config = dict(
    num_key_value_heads=2,
    head_dim=32,
    intermediate_size=128,
    hidden_act='quick_gelu',
    norm_place='pre',
    extras=['capped logits'],
    init='normal',
    init_std_o=0.0,
    init_std_up=0.0812,
    optimizer='muon_variant',
    decay_fraction=0.766,
    final_lr_fraction=0.05,
    batch_tokens=16384,
    max_seq_len=128,
    dataset='wikipedia_en',
)
Each number is 200 + 40 x the weight over its row's rms, rounded and kept within 0 to 999. Layers, rows and columns count from 0. The size before them is the row's rms in percent of the matrix's.

# layer 6 attention key, 64x64, rms 0.356, rows 0-50, columns 0-63
079,172,187,203,221,280,180,249,210,158,226,259,266,261,241,231,214,201,157,224,136,191,212,214,202,237,200,249,162,251,190,188,154,227,224,133,221,170,169,146,163,230,197,237,197,167,116,163,215,191,208,197,162,133,221,168,159,157,99,152,242,173,162,230,130
097,224,211,145,96,237,229,193,192,175,254,140,161,185,207,204,212,203,196,262,227,248,228,278,206,150,161,125,204,174,229,225,241,223,209,201,196,217,184,255,221,200,205,213,132,240,225,192,247,97,213,148,166,235,178,222,176,155,188,156,222,225,242,176,300
069,227,242,195,224,200,277,186,181,194,169,176,216,260,147,200,165,214,139,177,159,202,198,312,162,142,216,168,225,190,176,259,215,145,203,251,207,226,240,196,194,214,224,146,283,149,144,167,164,129,197,261,259,130,210,172,254,192,205,179,216,173,232,247,233
097,249,195,222,313,211,207,259,207,165,144,177,170,232,181,206,203,212,200,198,205,232,162,218,155,244,273,277,79,243,213,269,164,217,258,252,220,190,180,178,138,264,198,203,273,194,193,200,215,206,193,199,199,214,178,184,154,136,164,196,217,251,239,209,176
088,153,237,168,123,252,177,173,226,232,181,237,158,155,143,171,200,139,116,194,204,187,172,217,109,169,258,150,186,204,134,194,243,111,250,272,170,220,188,162,140,182,208,182,239,194,243,248,231,172,218,201,205,215,239,194,237,239,172,235,155,140,205,203,195
085,216,179,225,269,165,264,253,194,102,124,136,183,177,192,139,192,162,169,221,185,155,175,168,219,213,224,185,257,169,217,158,166,132,171,237,180,179,187,210,247,251,169,188,160,243,233,125,179,241,175,166,208,169,142,222,176,262,234,231,189,262,246,231,246
124,177,206,130,136,221,186,129,192,236,203,236,229,201,159,222,162,196,135,190,282,198,289,159,210,199,211,206,196,263,173,229,111,180,207,228,132,246,220,123,194,291,191,191,196,137,178,137,213,154,199,191,190,157,210,172,195,193,216,139,143,185,173,227,212
117,286,196,179,220,221,208,286,214,180,197,264,246,166,191,265,242,280,186,219,219,204,243,124,244,223,212,311,244,215,224,203,201,207,147,219,237,136,183,145,167,182,168,243,190,142,217,176,200,230,186,169,155,242,219,186,113,214,186,197,239,188,151,219,213
118,182,224,234,181,203,193,220,211,210,224,205,232,264,220,273,131,229,264,229,167,166,260,218,222,162,240,203,165,221,241,241,151,269,151,224,192,136,208,178,142,232,199,178,222,185,143,184,151,227,197,250,228,158,129,134,132,198,203,212,204,293,156,260,243
125,185,273,205,207,210,219,138,170,174,223,150,139,178,191,191,214,203,220,248,201,185,229,146,188,223,192,146,240,254,172,163,248,188,201,244,183,290,229,240,161,171,244,130,183,227,231,222,192,226,210,262,145,185,171,181,242,219,181,200,263,217,182,351,179
107,106,238,217,238,210,221,197,253,135,194,155,202,233,222,103,198,201,221,210,217,185,254,188,205,158,218,215,130,201,107,237,105,223,209,169,243,126,197,268,206,201,192,239,177,226,249,238,196,212,234,178,227,182,169,183,263,131,180,187,212,131,182,219,199
111,176,212,190,225,155,221,226,162,231,142,250,222,271,163,191,171,136,177,203,198,150,230,175,186,150,202,221,169,267,252,186,188,206,240,251,129,207,223,230,284,201,266,217,179,253,192,214,138,229,168,176,193,206,113,150,143,203,186,126,166,243,240,244,257
082,174,183,237,145,260,212,192,172,251,232,225,174,181,149,142,209,178,207,244,175,205,170,154,207,229,246,168,203,207,217,216,161,229,167,145,154,195,217,185,244,228,209,233,177,265,192,173,193,197,141,269,115,151,236,109,258,320,273,184,200,196,217,216,219
106,180,239,213,176,116,194,128,227,177,231,180,174,99,207,170,208,138,232,145,203,180,232,165,171,158,228,234,205,219,161,214,212,203,236,168,251,181,147,263,251,187,223,318,198,263,172,145,212,256,194,226,264,211,189,196,135,222,177,254,188,163,199,188,185
105,201,155,206,177,187,203,214,150,244,207,238,188,250,156,189,244,201,209,190,231,263,192,258,111,184,262,121,170,168,184,167,223,175,257,212,222,212,200,283,135,180,184,203,213,169,159,195,190,244,90,140,177,206,150,240,251,208,281,189,194,187,233,142,225
099,263,169,156,214,208,202,208,249,186,264,206,212,161,187,283,157,157,232,211,286,197,198,229,255,161,258,217,236,250,207,167,210,256,224,158,258,158,211,203,164,183,148,194,109,211,179,166,178,217,175,207,251,194,160,166,228,192,182,175,230,133,249,280,125
095,180,191,233,238,177,220,213,160,155,163,166,228,214,229,235,165,212,68,159,166,197,221,212,185,195,190,243,210,200,191,284,136,240,172,229,155,225,166,148,200,234,149,198,209,166,110,247,192,190,201,296,216,181,194,186,283,178,122,152,175,227,174,212,205
077,244,290,189,207,201,200,164,182,265,177,228,253,201,233,217,228,214,190,204,261,140,211,211,193,286,239,195,227,196,119,269,243,204,209,238,251,174,236,158,161,180,290,233,209,191,209,201,191,137,235,215,192,146,138,216,231,221,255,194,166,246,184,190,102
079,205,245,220,177,175,178,170,127,295,165,242,183,182,197,157,202,180,124,170,216,263,226,154,219,202,203,238,211,210,154,220,233,239,242,187,193,134,188,126,134,221,164,230,231,130,131,206,201,192,120,176,216,194,177,101,233,197,188,139,252,181,192,229,215
103,157,234,156,104,131,227,169,224,182,153,105,125,236,216,125,238,160,176,183,240,191,145,208,154,138,166,141,259,179,214,229,258,200,223,227,202,194,213,270,215,185,235,212,272,217,222,207,203,149,233,206,200,199,244,239,223,229,223,237,250,157,190,216,200
105,249,183,187,230,239,194,241,272,144,233,229,152,252,220,187,246,201,248,213,246,206,201,182,241,255,218,138,220,167,187,197,264,233,228,178,236,153,186,250,222,200,191,222,252,238,214,182,260,136,233,153,89,200,206,251,162,136,203,250,149,187,196,171,277
086,202,162,154,207,173,174,145,234,155,239,241,150,190,199,226,318,254,228,181,210,112,231,226,255,191,223,177,215,243,229,148,179,126,177,223,220,201,190,175,145,278,172,178,190,189,203,204,185,158,287,187,214,110,203,175,184,252,205,230,155,149,220,233,202
085,184,190,210,199,161,165,181,150,314,281,208,181,123,189,177,197,170,181,217,192,199,151,244,249,169,125,232,243,156,193,189,85,134,173,169,138,126,216,195,229,179,229,222,210,244,184,162,179,192,209,174,203,162,167,210,216,235,194,176,212,134,248,162,175
105,162,207,229,197,212,259,158,197,146,187,206,141,190,192,221,191,130,193,185,202,262,220,234,160,186,142,93,192,208,215,218,223,134,241,233,211,214,161,146,173,213,263,196,80,232,176,130,192,222,199,208,142,211,197,237,222,119,184,274,157,193,224,195,185
092,261,203,167,150,232,184,165,171,187,207,206,143,273,268,275,255,217,230,167,174,247,183,186,216,178,252,191,238,256,139,220,165,118,182,192,219,149,168,185,188,203,202,200,245,228,178,288,196,196,193,160,152,221,133,250,147,148,280,182,167,226,219,213,155
104,236,201,158,231,209,266,258,197,175,116,233,176,150,195,169,216,239,187,191,268,253,182,260,165,239,237,238,213,218,305,212,156,212,192,220,213,189,239,176,156,237,215,160,233,219,189,244,114,105,182,256,212,201,213,190,180,217,181,180,194,180,287,140,201
101,219,245,157,180,206,200,115,244,222,225,144,176,167,172,168,226,171,233,230,175,128,224,184,170,125,167,155,136,178,164,248,180,155,234,191,156,230,225,118,222,167,197,174,191,226,284,229,185,253,182,165,204,210,187,234,100,288,173,179,185,149,217,204,179
117,212,204,191,167,204,323,244,191,205,161,136,197,249,116,190,188,104,199,153,212,254,160,233,159,281,217,220,245,133,196,214,148,187,259,203,221,218,219,270,177,241,206,242,188,201,218,159,176,197,200,173,247,240,210,234,226,238,179,234,191,149,138,201,172
108,259,212,210,197,140,202,206,171,204,176,131,199,147,189,139,268,181,250,191,118,165,186,251,143,179,119,183,206,291,218,178,231,207,155,157,240,184,130,240,169,220,215,193,220,129,154,218,280,197,217,178,175,137,207,200,218,185,212,201,187,116,238,189,200
092,171,248,234,245,114,206,245,220,159,202,214,157,230,169,299,244,209,192,227,227,184,192,224,220,206,207,312,193,187,276,259,214,183,202,209,228,171,208,265,196,155,163,172,237,198,196,222,186,209,181,198,172,230,128,204,288,279,163,211,124,186,245,190,180
101,245,215,186,176,202,173,179,200,221,212,167,229,211,176,222,178,248,160,268,213,183,137,122,206,258,197,134,221,196,225,215,198,253,150,224,164,162,302,139,246,239,223,187,196,188,243,229,154,274,227,241,217,137,98,155,224,228,233,266,162,195,180,184,215
100,251,116,215,146,270,186,194,215,185,212,231,227,223,275,219,143,251,213,212,206,254,215,253,193,190,225,245,183,194,209,186,222,140,241,274,218,137,187,190,194,309,175,197,176,238,227,222,211,191,218,230,177,174,215,150,203,216,109,159,158,177,202,186,98
097,251,218,231,248,123,121,194,197,211,180,195,202,181,255,162,122,228,261,253,164,194,276,189,195,160,213,196,212,267,213,241,143,168,229,191,189,200,168,201,201,191,233,246,196,259,320,157,224,194,243,187,123,184,234,220,208,259,152,176,226,184,226,155,193
098,148,201,207,212,208,148,205,211,168,243,181,156,134,287,219,266,254,214,198,114,136,150,196,176,169,267,243,173,177,257,200,141,127,136,175,214,216,161,169,159,114,195,246,228,167,151,225,247,160,185,198,197,201,199,166,180,210,165,241,198,199,165,152,223
094,248,160,140,221,172,202,278,216,192,178,232,185,174,230,164,152,221,222,213,252,147,153,140,221,218,229,235,183,245,231,241,223,244,248,213,126,196,155,164,217,289,176,199,284,289,206,157,191,254,219,240,266,181,225,205,258,218,261,212,241,207,194,213,168
088,195,217,197,191,169,143,193,206,195,129,250,183,200,196,199,190,207,177,164,184,186,206,164,184,215,254,139,188,245,227,204,230,228,187,226,212,197,191,230,220,56,208,184,124,205,256,210,229,132,216,135,149,202,303,221,197,123,152,217,181,165,241,142,256
075,204,197,289,185,236,208,194,186,89,268,157,223,187,217,235,187,250,152,214,177,179,134,225,281,141,191,142,259,139,196,164,176,173,183,268,266,180,218,206,226,195,218,226,157,171,229,226,243,208,187,194,194,194,166,126,168,254,251,163,193,253,170,176,210
128,163,191,275,313,243,180,224,247,213,217,195,232,311,221,133,218,206,205,252,211,260,194,200,156,178,182,191,191,195,275,202,150,111,181,199,183,210,244,213,219,155,223,197,256,222,239,217,170,204,160,229,170,185,133,189,198,233,176,207,187,203,236,261,276
094,207,155,260,242,301,190,199,186,165,191,207,199,333,184,244,184,213,290,291,261,263,180,171,202,159,235,145,242,164,222,128,133,201,179,211,238,232,192,178,196,177,192,197,201,195,216,231,177,213,218,221,228,215,208,162,194,212,186,214,180,237,173,238,265
128,177,228,253,246,209,192,240,262,256,269,225,185,225,191,158,281,186,176,199,203,201,203,166,168,172,228,247,177,150,212,226,224,113,173,192,224,155,192,222,159,200,213,260,185,192,163,213,232,243,144,264,178,254,168,263,128,176,179,230,84,153,210,169,224
095,189,132,221,208,226,202,149,220,218,258,205,234,264,149,183,96,214,220,191,308,216,171,304,252,200,196,228,157,181,168,188,210,183,170,255,185,186,125,238,230,204,226,141,183,177,274,187,219,158,194,207,120,219,215,190,209,221,194,195,263,180,218,185,164
118,279,192,195,232,143,196,137,214,144,197,190,185,220,278,246,233,245,121,218,139,226,203,226,222,177,266,144,131,212,217,229,211,158,209,248,202,223,187,211,269,259,200,200,266,221,200,211,126,252,231,246,168,160,240,221,160,161,191,241,224,228,176,220,129
106,185,180,240,238,299,160,193,248,255,191,272,190,218,193,251,235,198,200,177,248,146,167,255,257,165,151,182,209,136,190,222,134,240,170,235,173,184,144,213,158,200,198,182,273,189,173,196,146,256,193,171,150,165,238,201,183,257,190,207,149,187,221,123,129
104,255,145,222,219,204,268,216,194,165,266,160,275,195,220,256,201,206,240,137,160,159,272,237,228,268,197,179,144,198,167,133,236,177,212,203,238,195,225,193,191,167,152,255,216,118,157,235,213,203,210,259,247,147,228,228,212,148,227,234,248,138,220,157,189
090,220,175,177,264,161,231,292,186,216,197,245,150,250,237,311,171,233,138,212,232,221,177,170,148,260,247,164,207,261,249,198,187,170,177,173,201,139,135,253,215,192,198,194,202,195,184,167,143,181,199,140,169,218,143,237,220,185,187,197,173,211,241,202,291
110,170,239,213,230,181,176,232,270,260,221,235,237,199,141,142,245,176,195,277,239,208,193,165,189,261,212,201,266,255,170,157,134,201,183,152,175,171,232,186,174,151,192,231,252,183,225,228,205,176,173,283,207,278,148,258,175,202,140,267,211,182,270,205,214
117,219,237,286,194,104,203,228,210,167,145,199,165,74,191,251,167,186,211,233,194,228,221,201,208,228,201,195,203,199,203,150,163,200,155,223,176,159,195,209,242,220,157,203,273,151,215,243,136,167,280,201,235,218,241,267,176,249,138,191,209,159,213,243,159
104,241,210,205,268,141,154,163,200,156,164,182,186,191,204,197,165,182,117,186,238,228,327,234,231,138,270,228,253,157,220,162,248,165,224,173,218,218,204,176,155,199,125,202,260,182,167,243,212,222,212,244,220,128,244,246,212,190,197,193,155,236,244,170,169
099,207,247,269,213,203,220,206,264,260,235,119,263,186,216,238,271,253,132,147,199,190,223,205,229,169,221,199,130,206,171,186,145,178,195,84,228,156,145,213,181,216,231,181,204,250,213,219,132,133,160,246,226,170,185,227,185,186,182,217,151,171,198,187,240
100,183,165,158,205,165,181,187,170,183,138,231,213,164,150,180,234,240,173,167,215,199,197,201,186,232,256,208,193,188,221,294,305,235,233,269,200,153,171,206,178,233,140,79,194,261,217,177,237,225,212,205,255,159,170,239,252,228,275,242,187,192,211,242,183
063,208,203,238,165,175,157,189,218,213,236,147,164,160,207,183,197,211,198,207,270,262,134,254,179,177,186,201,207,215,221,255,151,151,189,136,268,219,223,282,204,194,198,224,83,206,245,160,251,189,167,147,194,263,210,261,173,189,260,212,184,177,194,211,294